From a checkpoint of a small transformer trained on Wikipedia.
Size: width 320, 5 heads of 64, MLP 1280 quick GELU, vocabulary 8192.
Each number is 128 + 24 x the weight over its row's rms, rounded and kept within 0 to 255. Layers, rows and columns count from 0. Numbers have three digits each. The size before them is the row's rms in percent of the matrix's.

# layer 4 MLP down, 320x1280, rms 0.121, rows 135-189, columns 1024-1279
096:158142132114122141137103151128157146180155153109122123126107139118084117141078120149158134128091105128105132130145167160107147159143157118129127210158166115136171124137121143116096092142140123106141137154148150155139098127107126116103162125091148150159169113108106153104151134145125148092108078116119135105126193187125108126143111109154175132131171180153160148089129128117138114129107138139138089156126122128145150118128111124124145143132158154158146129177101107122154176178171110099153112123162115107155120136151104139120106115125149161142121169153134120119121155163142120139145132144137137144129117113127148113138103136081156144104112138116147164111150103135120153124123128135124116109188154120117133137111135159147115139113132091125159120091140114132135119117122107
099:099107120077122120142085128128131128148140151123125123117130117128079112151115111116147112134165143095134123093143134149134144120131140130111123132105119115114159086140101141169185125090120165127118127133131112177135118137165141110133122120143149135104108182145172145122132140109110096109118141165158098160125093130116103084152111108141158096113111109110133135157172135125086096140125115125161120111103130091140120122130135117143129106113158095124107115147096093103087107085118151114115170106115135126098092097120135104128132123126092139122139122077112097117172131130149157111111117103126133108107108141103157106151084104134124101112118144130119134182154109136141142126129104126115104101166088153118119170087094114125123120114169104125153127092112107121108084150141126
101:126112182138115126117136089120103155123153169150188086078142161146135119165154142114129102118134108152142126124179097135125113136124089158154145135114126127129160173141092123132163093114095179141106138098137121129154114139146137105175165098141143143138108112131162125133133116140088160102139129137174095081126123096090114129194133125123129099168181118118140174096145100120167120104135118171161128089101135149108145156147110146152079104159114140061108143111144144107124116166145130147129138135126163125151157086153077148147091118160139121154140143132183098098053116146119143148169112121066145120187104150088116120188114134120075153101108121113113115104117164106141144152113127170179126150136123108117175075118153150102115105153154159116140099145123137162124164133108136
100:156130151142129129137172129122126144121146153147142117116132158117142119128122102125123107133142161153155148145086158164102102107097156118141119133161127103138095127130160154113086098133145132143149136140182124117159146170128119137139108167154094126180114131139160123147130132165143081086113146114174124184127109109124122136103140106148096101101115145098127159101131110138133133134135171142121104153088065110083155147156155135139107165164136118143120144089144148143087172112154130112125149113148115141103123164111180170147115134143115076164174081129123114138133121125160094124148133140125124149140113161159128122123126158147130107157176108132115124137172056100145143129124125192154155105176124144119162129097106127119144109146143065116157134124154120144113142143151128
098:147153198104092137129151151115113106098108105109140138125189131126134119147138110136187139105162108116167106200150123125109103110114156102132105111101114100152085140148156116151167119091138104174157074115100135148154136148168098099073155106111106141162152144139123128154146135155130124168140125110138097156127100151148110092108083115100163119130101125142108115101131138056115142095115097120117141151130106108119159125124119105107103166089106145108082088114153074076119123143129102136125160109147181111155160146146109116098119117131071116058123167102149112156144135138148151120134131140139109137153174177116125110105086132187120164125075190110148127140128191109099142130124126121111110109134106107097152138149136109129140090132113126125136148148167095104093146129169138
099:094125125159153143099126147168133168155143128124100134147130186117130150165130079121108138104101116142079137135150125159147096118156138102148109107154130142125118150146163156162112145075114095111075136101120162083145119135091128126126140127110162184112101137118115142108124159137128122158097179141155131155136163108122127127146103130157094148153115124108117137148118135149106116120150095133117145116137132119136151136156140141131085095132116090146110119106088131138149145153101129124131170160160135115100136105089114132155162144153141131120104094176144118117109164151163154155126078091119123107097150139153147195122128125101131136084111094135105100168104140141149094118144155131152139158119163152120137109135095127120095104160177104123138168118145145120110139149113115
101:132124164131132149166162164147151105129129127120170083105143153078164177138127128144142096105153131095148130147106084112114133075097095114121140125157138099143122144127109108085126119142136142139134146149160164129156123159150115097145155129128122186113118107143106097073147128133112151113142127161150138133104105152097139135127094169124132142121100153120136090129117134133117140149145121137131123128114116113121064122114136094154140120174131130158143118122123162119192140159107102163139133127119112123128139120130127123158138121163142104122132166125151157135153140145116128135112119135164104125144122155119153122083144136135115140151101138122129125107177148140095108144160154137117154147159165095149116116120143146115099121117125112166109152136157113099117093135159121
102:154142063124171161130159133102096130118153154068135119128135122112106126134145136143112089094140099189141152160158143107119094152140118154122112181135188167130123129136129166109101166140125148116191152129154158152138138108140114156107126166152137136119057121157090164118129113156132122197155122138060191148152122099095155147140098138154121129098177119134093144177120127134183120127119161139151106127125119142135106141121149116153116103140136123117150122146121107110094143133141132140127126137130118107127095102148140124102136153086117132146133096148152079094104105156166103161147127114150147125076115106137099165130107082153123113096104154151133171159150174132111127118119093111158138137140155086103141129077119128151142154147098125085157086140113170115142170162112112
100:122124137102142114152142116131135145141151117111120135114088111148099165132127107139143154109136124128162123131125126178117110132174132160148124107102108136127155141149117131146143098094146122117122150121134158135154135160115154088147172118126114142117152174112132092132150091090099125128088103150103115119126140079085119090078091119117148127138123155111117125117096104103133132097105113110085126128130139150135124145088132106100159148154118148128120108141145143152132169126129144116125152078131123125141134113133149147136145169121102110143117097103189107096106155125127156141105139119172116130147108131134099118134114084167147130105141125112108118094142146061123124120097115147155125075093099118145067136159128141125108101142105093131145132145121092115158136122110100
101:103113158192101143128166075150119131163136142124111149125121071159126185095135111168084110159102129110139097130121102117092118159167113135142113138111068093109148129121122134161110101180115152138104187164130141120147166147153148083133137138130207107110142125134153131081119140107069128134194117116099129090097119122128124142135133137110166126097136143145149123128108107146138097131184152126108128150118135111091130149132166084150148156120116154129162119098076144145136126134120112129132103120120131104095153148129103122142121174166141117120086154120093098102127100101150162133115139088146082095136146114138166127146123152178119158136120147129189163131140151097176168130099155132171124103151136125166142131156115123102138136116122113108125131112154113139120158110106091
100:168127126118093117131138101111106118132168132086112095153117126135124151127147133138130115135075119146133124134152153106088135138098115162125116118110169092091166108089129110143113109119162163138177109092182165136181166069143094134085118138112119149156119119125145106158121077148146098098126116140145130127098058130153150163121125134158158172135146101111137128167145128122135097161148135128140142157102100092133143064143151118143119150116071129117136141153113107133079122096092152133136136134105135119144130127098110088131148176122124134098181141159132127096133143115154124146126089124108133145101155154116111114177145121144101096084133089113122098120175114136110132126103171140108139056106131128091104141110110136079153115151160140139115082099112176174130160167075093
098:123116132148111124135134150086112133128111160156121145132145147153111141116168148141148084142135134148141149104140099107107127131134150130147146114144159133175141132124090129081123125151128155060132160139147173167081104195139084111122133133133116156155132138076118130153103103126168175149135126118107136129134163124097105128110134180164108111149130159078131155160102102133131132111135130148170099140114107111105158122155115120122196109134110131104142112128139115122099158121146129121154130135120106134107113144136106125125143137113110098116134122086188105139129162166100170105068137148123113122153155127175154166110150167181143152117198146109119123126138165135079139117138166133129108074115137131148096121131135162123082105118116153128126145129134136144137102151125144
097:146169106119157127093067112127109105116086106095149112166125135158158133100126134153086126140132132139092115125101147121136125160103069135141107110115141107145087108135130151140136124142116137116134117121199107115134100147092167114136190115147144083083105058140106081136059127137107110153174102127155113150104101149138110127142151129122138143157163142116128130138112121177153127094108091118169133138111123139113151139107158139116118143162123154119097131122128158136116151113135139128082136148136085115165112142123145118080103120129124124145123105160136104100128152110112111138119147093080097115127125157130097167085123086073106110117152111115126125120099168115150085125096133121113160062109204084114088099129115092137135108182116107106118125107136134120139087128120093
102:111174148134145134140191133093102129129140172138134154149136126118239125088142130118143104125119141093172138186121149097140137168146099117107146104117130129116139114139126166159113118125156145131123113112149152124157161101136132131111133135107183119080167149161128115132103124130127085124154115115128111120137141130174108100135124154182132124146095122139099112151157125147166136171087125144123136154132168173114131102159132134148173169119089136095106142102173130116165124119126115104147142138104120146099130122136153101156111108132134124123176123192116110124081153128131140120142117164109140129160134107140142110106117153171147147121113181140113129149144136144169137106147108122101133188114174100152138135167116083141151113136152160142144129127143102147175138111126181
100:158090161102111134084158109076094133075164096114143133149106101109121141091136122139138087132137147176112128095149159124132129124162098114135138124127152112129118160123116127162185133105130140078170153159114150119161132154139105128123112104129104143123152104165075117150099148144122152128149101142130166101155089133105159171129091134180122095152164124151141100114144128095134119141138165130110128099144111131147162107142119120123099134115143122154124100138147101182195126150159161142127163109123122141171127147131132154151139146196139137122131137151167166133116126120121117112116155100119141120167134149129124112117168111130102128139096133128144161172143116160099102145152148177099087144128126098132146114156156096141138149094107110106176151136107136123119088135151112
105:097118186126118118096120106107101097141135128116117139167141144090103127133116129096165151054107129133126150115119110123127116171111113109137136143111136128132144154110078115081142135124106113117134106137142153156117146106145156123142133138156115110125129160116154124121148144130089111119065168154116069126140130141149128101141137096112143100089128101121126112136054137141165112173116118116141106146141124122137191119117123095108108127134113099115089138137116102123121083149163137133115097159126107171110133045163133124156161150120136087085081158125097141097104106159126070100117115122101092101108130149108130148152117123116163125133122139123116124153127098120141131141144176075167159133126131161131090149114104125155104103150134086140115073129111127133103133116142140
103:137100130132152107134099154096120110159136124105120157132140126123100108115114143135112128109141147124147138145122162141135093118137156112099136104149158126160093125139139124147132164136126159139181135098112130160118114144072125164136119136181135125090145141141114123126079118123144102157148138152151148150150116101110151151133127119116130120146134142104114158116165161097148147107202136156080170117117150161113104169138114119111110137114145145178125100099129122111181135147101116095111106143127124116168169119114128162123140175114124096088123072125141121139120147123177122156142131131156143118176136090150137112144116093101131086137151140104103133123154187131134133134126113199153117156079125153106132134111064157083101122114082118139099115129162142105148146137089150
099:131167111156130130099131114104141097111115099148107120145117117090107191123116139141105139129114115124101107074157134109144125152167156105114158105111154174107160177150120104124115152101138136136128109148062143143114126143077142196140170145120147131130086111125137215163111128130115120106171126164136140142109146126108140119094080169120073120124143138150164113126101101145154074160146159152179098141108120114088127098144114136102119151144122124142098147139115103116120145168153126162091105149132071130132108066162124083159100164161102117158130151158091128097120098160093068162097139116100141136122094123122128128127130147140130113096134145109127141142108116113139159163122108132174113136114148162080154130132137114097135100122117172109103128098140072160162152142126116
097:131117155120132161137128137095098133104128129111160157117157078103158143138152048120113089142150083140143131190094127083140126141152151137176133142154127134164150129124168096093118079113109113116104142138096121094133155147123126114149131134126150129091117083133111140118113167149126140102147111121131139123158100139139171109141151111114147104132138112129111124130121114154106138170172125133160187115153132116163173152108158134128114129118143161169116112102114122129104115145096075084109143110093094150136099147138129125090083166152119145134131126141139121160138134128102121105121134160114107127130127135107104109128091107104130106082144153127155106124080077170133104088077123118153170151090169153139172087143105145120134124153133112121101146112120120162135119070146149
105:107109113150149091092116110100124110094099095106099134162102115123154162120102127121092149073114108126143131135119152106165131141142148088116127093145139127104097111159129164142146122105103078118152155159167156155149144131148126141118135116141126167130100135113122114177111139120107175167163128118111155158131116164101124128127088110106097100086096152145121092114136093165135088152123104129177108085145126155118132127172170107156150115122121184126108131155128151111119130130122142128148144110122067148092123083152136145163094138118102109125113102110160148135136146127113149131153125124097139107051117098135137102110120094118121125127079180120119177119133202158131126112152055110113136174102115146145090120107187137106148129139128061142116150101144121139157148125148127
102:082188133138122148116091089182127152128112142107138117119103123165099152119103144096094152120178132177164183120113081129144092119133122133157141142126138181150129091121134115172156139126148083153096152116149129085169154133123124104122123139113153137140118138108150124092129103155148133101147169161098091134126102169130125163123125127160137121113136090166161073148188115096137118174162133132119114166175117127112151124131097146085136123169107133106156189093125166164156140142125137133148148148135113141120159126102118155155125146140149152131176165115106086122055130110115134138142101101135166159119105152143123172094115133079127198118155149082112137126106106155131120116117138089129139121136119118104124184109158117168123135135143099118132144163097157146143168136153118
106:112103156140122136148117110165110132115141126153129108110115125164166158139097154128100111079098120149105133130124138118114165156140143150124129120102098110159125092186126120163128149177137151115092138111134125103099100138127089108108165159145137107133135139112124152113144096114149118117138102142127073159102116108084098141140136150172100113128094133152147109092147148134161114167201147141154097110089075147089122077131152137115099095158098101178109149123128138126095150101107134099141114118145138133130119123191149153131134168153104123090098149109112076166131129121137115076149111156118151109141154141116098129122169136130159159123117102135131090102141105167094099108141113120151111089121121101133121158137166089141126120117118121118118095101097142156111140141156164
098:147151124123115095108089106112119120140073119125140140118170115132124146137128111130096107130132127132133108108130086127160105105076146121119140138113112115166123103128091070127129125144086134147075199113183089147148109094105106130100134138124106140077144124165151134175110159128137128092129127146104130161127110111120095110153167100117055117160116140135098145100134112122134090150144138122102134108151138118119115105122171118135130144148153127117097103116161109168148120108137088133124096126152142148114155089109147112146152120146106129131132127115139160101144110135155111120126137130124127129136117106131094161143139121118120071079083104146123160147140122149154138127135105132117121089072156127130114146114154156081119113139119120154103092145148195142143140137122130
098:131150167135144143123136081137135095115131139146170156098156132092055076120139152096146128104115097111103144125101150133149121136100098091122131057146143105113142143130119121133132137131188101119107147124137110145119125118126131142158132114106094125118126116115133091129124154123131142129131139184118083168117118125108108159159105141160132135113096106088129119135136111113155134127086137109068141126101098101156123118130146139151143150129138139134107126128150129122140106115157164102124134144108155156118141148160138165082129147119081141128117081139129162168155112118076160136141156175133131151141131148132152108111058125090113107148128116132096091129148170150110113114136173137132117129130070131068121133136079147113144179125104135154100107138144122172124121155113096
101:140140110086159120136103207104151138146127116097080147164113129120125173120120110139095101110154135124124128170157117140136109145151116136127147117130155151110097131138106138088127119146102127177120145129104072125115127091169131126178140118159148160078108098115129138137099165111129105142146150097146117107153133170131114121134130145136111093145176178168144120184093084131113105144156149160140101129100095108089143137104102135121076113137130135163131132111136142139085158128100121139169126150121136118129153120090143135117214141090092132099145112138128142114126112118082151179124101176139139107147181111170099158133165086168152130109135148087134103148132130172094139123127089184121114137125081101122140131096144114114155111154120095143167161103118130089139144123093148
097:103133124146150143090130154093131099122167148164114125136129121110120123147151169175101143141159109099106142159131122133113144162103110167087097038128097132120137134144123125182139124136120134160106095098120111133113108146133101142126121122189125122091151141095131133126129103139101139085125098169120133111101098129174110125097117089122170150084104194155161123129143157179156118147063138112148106129151102133142095105137132101070113123138100180145072127108144138140124116128115155140158098112120178104150130158138127118109153128139137187133143099134113127153125150118104135140094156178115113103110138136120190102113110114083110154114146167138121099106117133068139119130118144134143126168130106143118132152098095100135131127134077161100097154119132120115134100112112138
103:079128111109130102148112156142137197138121140135144174129139112082118140125107103148096118183175149116125097105117082084118163153093128137137145113127083115095091128095138117100117143106142122089105119128073077089109140116142158137201103119144097127070108153150128088169103125115132132188106111084199160125118109114094148126101121168131156102146144109115084101111090107062104119139097137123113151102148131104122140133062143100099148130081135170101163109149110099135140133172125093154153123139113131096144091130103117101178113165135124121128126174124088115138107111110116147114127157116154125124087103138114187142142133124113142125126095116089126152146114106182104149114113137128106099115105148151114090129127105163148152120133146136137096163168138143092131141146168093
099:118151142152099112130154106151070130123138144119134162166130119114145146121136131142121136137091099147141099069123117094145101134106124104166137109108122058118090075092144089128125097139155106120105156099139167150115138145135075150080098143111125149123087106144152125110091121162158125115132064187130174108133143147143111160098170141106138092100167187127103125145138133110125098129175104118088144132118150136128143129114173141132100151105158148118116113115127175143178127130123116161137112147114125138126140115146145117125138127125145111116082111144148080131139095158145160163096122137128131153120166125096131150100131140114117069113125132128132122085089104117129089110123156154135117129148136103142112110107141108109117173109132109145118121157119109109138072134117123
096:151120109134131142147125127129175105147145111157119105101108155134130117117133169139168132133159119169116148123151120100148161161146136163103113134131140111087132117106102140148101104140069120137170061163100122170134058118147105132114158102115111138155110059149147087136143132108149141124120129128096192126150152102141131103148154106151132175130116115107137118123119159135115139096109107130126133147105128144142152083097144148138108097165135132107095121104118127154155115107127090148137166115126147116104182107177085133090111177128143103137121115115137098136154173108080145154075117073122161086166153081146095112157094130086150132106110120076135105119120133101133127122142165174118091154076107138120092128142103144116119131125104099086112076095175130127113122129119112
102:133082071134146077143127134067134118123118134114151093140182190123114138133113134132132147096163142198137133145124129115178178152116126094171140083105128150129126113109122127087151137133130105126120154120072114118142164098120096149093176120177100160127133110122128099099113156126094133105120168129140143120100103141130147134136178117107131125131056124163156094157063087091117105128095152105140143178110135172106118139098151107115143125122108131159128131144122115159105118094149097116156118105112090118141171112080153179173118106143166104162073160125112087128164100134134159130113092107145130113125129146158156147085126137168142116167144110091130116124113082141129123130151180127125090121069095107109091116112185118125136174113158119114089103104160119106089123128147131
103:142110176119114146172097119108106120175153135102130134181132129108146144160163116086183138153170149115154157076108116131183121149153124123121095152086080133120177139142100133074155142158119135156083100110081154102087165145108085116126129106074087129129112138168140122111183127115125143101113143106096137132155141163129139126148126115138147134152135176101090121116190130124139133126108167115139082124135164137161131079126151151105134112158096140142126097090131114128179130140115120131149161126123162148098120105101171135157122122119145138207146146132148118126110101138124144102142135148158136146136123073122128109121123112148110161151096158100144154156116115177096076086142114159167151118125135062133130158138109145120107157116142164147116152109101129139124145105084125
102:132160131142139106130072129135155180148146103127170138151095148145100136158115139140142173085197115108133137136140073145163119167134088144121092114127159174134121172108133165092148147139098127161124117153139129153125131109137148138133096190121113138109137120113117152130157127149092143151086108124106062129145150135135086141159146148118106116128084111134138117113120129102102139102130133160131116123122121140116100156179068128160153130174146147161127122112137133127087166101173091123143171132159105105112121129110123074140134131133119178133113174112150161146124131114124131131123094147120141100118154116131111155127136134059129113155150134113166121108156139164064120136132090143084155149100115133193137113135164123116132119144171121135115104091121154130100130157124119
099:103145163087091095092132110124113145114131116090151120166106151139115132128122135140130117117098082146142138128098135145158139136157132103137124111109106122103128117122112145133089131110151086128146126117169145140102130120086093141141087125122137145128116147100133103164113108102086129118148117179167103139063146174143133133142057088128139116082093150163085098107111138122150139154143153119144132141148130110143120109125150141119140107084153131122098130146107133118179126125154208095126113079116115148126131136158116140157140113131113134153110116133144155153108120117107148123114159116096146187112144155135130117142111121107112125173098170133158141118115145137118150130128167109170142157140134131081101130162139145133111128102074116141157140121141136157088124145100141
098:144138114082119146113105147121130180124157154114140147078111138116064150139132103136141142118121134108140146057147150108085150146135155142102154168164143126141132154100131137129126106115147127073132159129138134096151121143105156173168110097123136147107158122129149157129104160096123121161128123126162159123133100132111116179100086148160144178113187061144146155118131138113151150111105115102127130104149120184136113109140149084130149077132106155091140123141142145121124100177131073148118164123105123106157111146076130095135144098143149139111090134144131145150114093106161089110095197098151119101136121130135084106137172125122134143131119134164149124135137117081152127176135083118129119109113122111124128116150134120137138116131096136107153154140147123130138132141118118
099:134163114162112130100103078087126131154169151116113120151122156120091118093127160166137152133116141132136091061168128168102133091153119135111114101095131120114144138080093136124100069142124138126158103097099103118133153154128117088131193136097116130162139123148150146137123130115088142119096083146153135095084108138113103121116177152116136116101153104161137149102128130133146149127084108118142159129101144139113144102158150105150109084111112108130103105119109150131160140146138125122069125145128135128095119126107129155134156159101106131138070106134116128131104136132125139131119135101143145125076148121098152120113142142197102145124122113108128158143164102115075125108077119122158129094145131118137143145095113125157149089143083159178106095110072120120115122137154112
096:130126136136136134182118162148146139143155141166121167138116120132155090159099104127144133117135149102173129137139119139117120166133115121152148146145148137105117114132116131098154149096068157146101123102126092161157116071145149132110102099142123123094142115142101137157107106177169153136120142120114146120140144142125103165140125110085151113139149125116110058119122158124095126149121137110119155154151090063118146144121117127117105176117105119126085113111118156108138115120138135151175135142146118137131134134123108103100119102140128153105127152119114146145188113161136083152099101147125116126123107130121120145161151148133121114133111136120129121116138154158081123115130102174153158116139119172146119135163114099107136138115141102118155141097146158140120109107171136
100:137107116138123103145134107125109164111119122115134153125153129084176130150116120131109114174130146128115107154139138116092144148154124089143142136157141097159131160102129114131100113095116119131137164113144124122139133120105146144150127127133128123129098139162174120096096087144128128133102088115121096135125129146096100139104099118167114106091111124136140110091131141148156137146096144095111124172108103101128106113171125123150108137134151136141135161184105139081156151079133124179110113153120081131116125133133139107119115104157151128125110166133110119181126162098163115088136131124150125111120146120103156131150089115096100085150087135119122096180104147102140132133151068116107093139129109125133143138090122149125145125147134141155125170132101116162123116112145125
099:119110122126135105110150140154118108138177127157119117170124135146141118157107088131136119153181128114125129148114153108120141122161087186099119115091120133122101117145124084110146154100161133118140154101146152113140109108114177139129163130112149117172082124110126130139110141136094148121149091155102175130125107156117132154122123148168125130171102122126090142146136136102142119129162094148119129093150122131150131142114123132137122097111122118138129144149132103121185102150111118141077122091139144113138156112119153110109110140074111156150159126137143099121145092135125137082149126149149099170111123176168148126150156161100153211086140147102063110110117108100122181153148147148089167142147111134078083119122094127145184098092130151119166104130138143099106095146100133
101:123135110102111135139155159120105122110104154124090092043127115135138117129092124131133128139112155133103150135176118190120107128131120143082138103133117156149121168127103137158167122158140120139157130108159129142135112137130153133109133118122140113125138160092131114143127129142128113123119195092154107139072135133144159139150122104138055115108116137160109102121144113132117153118169121135107122121124098127124127178133162122106113091133122140137081122094133151125171110098093110150120141134118099106104143078141134153113115107130095116128160119154067086147121147114132157134148145136124122107157126126124112141151089126135161104144119143152142130126133126124135133118140091121095178158155148125123156086167112102135094122149108106152142109112115133111096109122133091
101:102178188120120130110170135111140139118089156122123118135159102149184124119098140110145110108138106161112151117132144137086114145130169142156093103157122143110162127122136144098096126117137081114156108116131131107144123139127102129147085074135106074105122157125139113118141119129198150136127152123139119117106143148134128126109139113098145108133184125118137147118161133106168133109144071131129125138117135107109105139113111135174132119127149149127118121122158108155116155128148194130132085148131136129163122122132130149081147151113143143139128124093152115101137127110129128143147171087143121153099132125155175134158127137142107196116109148121168138123097078150119115141137134140119171102160119125175153177136112097126101142107128153170151191102103111115157133122102102
103:143091176125097103129158127137139126102142153124106141134148144125086116129136101124134107147088136102129143185146100125127120155105146138155083158170094145116156121130131108131164124131133124168143175151127141158137159156109142112162144124139128110140105116129140116123110162093174098112115121117091071140120117094127158123108114159097114126153151107174150160125133149115122099108155165128112104149134181097095127139118110136139163160091068129114173122155104131121091078127124144131086135133148149126150116145101084162140148148118142096104133119126119126132115139123106146135143159084106162159127113134104152121102110102134106147123107129132127114152120112129182111117106157158141127116131134117129123144122148127112114124131161090127092138098120126139126115143122112
100:167123113096148104139137090129127105182157158085142127104179123160117123119127140121106131090126131095163134120135147127102150096150113122136151130144134168079149140128108090071144147141086142107125127139131151180135094165130142123109101091131141129133107089143097141136149121112145131120166129130133145075133139139080150130117127139110124092148139101124133101159135159140135094152116145149135118110125137134132112121150142115122149115158171114110104190156143110117111108112146126113094145151116133116096168133160095147094094154131136142094135158123162104106124110099091152142102097137118169109098149155169131166144132133147146123112084153135119089109142116126105129144131138125159067115124153149167137139121118112160134157149130132121124107087094133115144134141149090
097:124156080084124159141146138086161104124114132069142149130124142136094137098105132111141108120152166131103103114150113109149103136119122119111108084161136154154148107135117130100137146158116094152113112122179155117123152123095127136108134126139148182158132137095116133112094131126111121119148093127157116139122142174115105112130158140128148174155162133132137134177092161136122165173176109138154101131127134106122103153108106110111139110149090130173149132170110100141171190133126126081133092140094072117143146148125109171121144098158180128098101139105165120101184121113157122135101139144130178163135092144161120095153148127129139117118123114121149124110114160124108110143101188126156135100132138159057119138123160096093121092141136153130158156146099142121114115151132146
101:151086147112112145126141134160148135119130140101132135169153100159136144142095142085066133121117100069113134135159140117089168126115146146096132137157115141112125072104150100087070165126140122102105141093101124143116125137117122095143122127141102146127156128144154112096130106112132124127117113112117117141103124134126110133149141122137101116134140121129125127133089099131150170153123186132132120142121086144111122118097105131169118105112129126116110145112125105150156109114135100144110095155130107163128141127162130106115133147145126159070148099125129160097135152160108150101111121137138147140126138100087135161112115102106113116129120102138142105123116097157070139128110126132122077116140142098153109165107130120125132084086114097140117082126117137137143082147128147
101:122102132115101095083101126122097135134103151127107109144141120084109120127075078181092161138142102101159118090117130130141151144149144114122100137135138104084106096125097099119114148080096114106123136165107108144118135120114117126201149126097120125142151172131067110125111131123107133135140136148163119140113107098139105158109143110163138146174125145138125133151136155139154123151096093109143105127121119135082131126095150132130143151132113132107127099179138096130165122131158131151100058133078103134148108139139121152136102098096093144132120133142186124112122140135112130158137142146143120119079156109136148158103095154145086126114145155109148086120129153143130112110104107133120115133147116092098138131149159136163148107092143144133135188149143148158165113163192132
103:162073103117146167135069130136107159089167114168113103141132123144136135147117152092159135161149134083121139103095102122157117114157115096121138132134057134130149167192146144137113130082132141116149108111142124190123106128143152105119155153122106116093112164105141127088114129117169151113119121104136113107094165123136109104128152131171142134115162152146157127086155146107155167129089147129163128115123155114082144149146124132143133106125106127153074048106124120100085085114108146148066122126125109114094108170094131132116112110120147124087145135101109099135121148163131129116128126127136151135102125100166118146136141182117138210110118134158130118146134089135155068150127121143133178112141131061110148087109151111116143133109140157114108156175151060093096109146123112
098:157161088119110131110170106140136127146114124099115136083098162082118140132106148106074109138136129139127142146110133099130099154160148131097136123135125147135105112101105116146138126143124108168126134125139125136139160119136067173113145081100143135148112135128164100113106200127122108143129158155133119094102112157142128086134087121135138149134129115140155132150109123113118138098097149156129145161134113121108129132090151097140097145130116141070139153152157147111100107127117131096096129146125126105132120118091094122132154169152159088128157149155123114076175104169144100108083155145109131159162121085142145139095137072142133129102127159114122130111084151121150128138134145168114166096113136185183127132106095144132059130123113120136165142124138151160102147168122159
099:176145093187131119150104132164112151168110135156114088100112122112152092131149124174118128179157157117126130150153077112123129122141141116105140096132089121146165116123126105114133157131108144113098124135116121125107117124127099134170101147119128132147135175121119108090128128114143090101149092147142124171138141141100143137119124123158095142115170103100130151128117122130072116114151090144109107115152132120144105132110107113128143131132108127168158124103185086122191108139079100118165164146151101113127110149153119160137101111122136076103195085129157107162129117129121129098152122110141194081122133153093163111090125137146121171146111129114125121102109126150161155106102116149107127088105122146171095141108122140135118142135122110112110138098140105100144169095142116
098:177131090158142154143090146168152103186161131153125165089068145152078107092133133143150123122112149129147114145143160113125155105174118144136110127173088095160143143133155142131112152162172131151098205115148147112111141104127129090126145134123105132198080096104129144090139115133108095078143137113130111182118088142116150121114131114116136077137132089097171095152158098141102134121115129133151108108131127110158161166118075125146126171136163108119169166128117136113086120183121128128142150134157130146103155132105156151132116114114126140137129149186119127148129140148107131118124113107133120157100123140091108150141159166093142133133080125134146158098145135138148151101103163138112111129081119142064152123141124115113096147120122168130159130118139133151137125101146150
095:104114127101096107148074163115109114127110173121131129152131108134133109128136122102085139131140122176128126110140156164121147112106128161085136129188126109122097111144129127135107110100123122126177168136162087147183180163088180138086142191124117068124132115119135139081156121123126136132139102136148123154110128143140111143121159090133131160127111134148097154097152136144107134119126152130129106102085150125114129119104102110192120125105124114124120113089158126120186136176140143185129114096163122131142127130152141100143186134152113151162113121074148120162104123132115087166114117136126140123118111154129138145142145113135120123161140154114124103148125129124082161069100125090126173151123122103128112091109102157100103093114134112130147142127144165154138120121126141
103:121140133163160146129155117125161128121094140137161134114160119106165138154110115160145134149118102164124153115081142084121127168127144131143102147147151169142157129124127139142146130145148135129100114156073110118122116157139136144132136110096154152145126139156108117128119081129110108087170150141128145123129137094138142114147113116153141172105103115162116143106101135106133140152148164158122062149165140111131140133123155147112122125174139077151121140142156103114147134119108134137124133145154111111120141093126117120080104131114146132146134138151119156129120120086097150091132120124167132131183141168145127130115125111179090127124199113112127173122114114111111102128153171123126131145136123084145105115147164147109131141164132152150153121108106175107141182140157147
103:177121134116164139142118114163158101111160138108119123095117127112079123115069118144119136098086151116076124140133104182107122136165093156168171138107084106145137177126156142128161134121095166094134106171119105104131117122143141131142156170119108098106152153123123161102141130111103098147149102119136136129160114167152101121114161105134098093146149115130126132078134120133126147152078139138100125144126128121178141150158113117151138092125158162198151077095092137161180155162092119141121152163149131105130132113108091148118124129157127147127099127141116152177138107128117128112153160096122107143151123110147118126093129171086154165117120139090113130190142092155120137123135108122130151143159082135092135136109142141152116124159141193115065061130131150118160123155156129
097:108130115140079135136132144125125112124160132132132086100110110131122141110153122145161133136095181137099121073094176117146104181090153134166119100130161140160136126143126115132150126180141105133124131091127099155138131109124169125080116114113143115148152136103111102169127155124113118106119104124155117164148108103133125153073084118125145110136139099173170177125151126172107116113128117113100096156147147125129102153121109099132159117139166152159129119154148147117120131145093187163133144137147127117093161156103106158138164109161156126116133128105174120124119111109141188125166092136095129155115145150142103074121127178139147124104101124119114114151131134154157157141090126160127116146171082103115155116120099118087122118147137156142146147106130081174109154112089105
098:124173123116149116102128127166143128138141111124137119100092078096141118139097127120156099139104072140163112133099136137161129124137139144134120125084146154110073123157147140137166148134162107107100147123118127127147143158119128129127111134115113150156106125133113114106117121191151119086151142129117123139119143153131153138113107136162141128096134165137138105162104109184100140113085117121121118149119130159129143116128148089134110089129123137081112114087110181106138106123173148108138145137146115131156140144144143096127155140165090097126136137183171134125129104109122165130119140135126135138105120137097133156128137140088127106115163101148137131134114099137100120119097091134143123101113169109134142140149141119107114166082143116130140086113165135163108110137138094
098:071116145155117129096122130126110102136098148132153189100125103103070134099136101140079091098132151154142135126138150129124100136156127122157135119137173168129135088122119108130155161126072115135088187097123153077137161115121120142107105112122127090117141081125102119167161098109111131095112117137139172150130097111095130086113106158166073124080156158134153158106115095139152106123146152150126192162129117108116166102150142138165158109155103111127163138114130122133136132165116127121104135087138108153117119147113131129106091171120159081121136138067123123113106129141129132069162119107116150088133108098117136096117122142144127119120101138141135133127089205129107150112139101123172104161121132141113120132128110086146134151143119113087121152103129116118112131111112125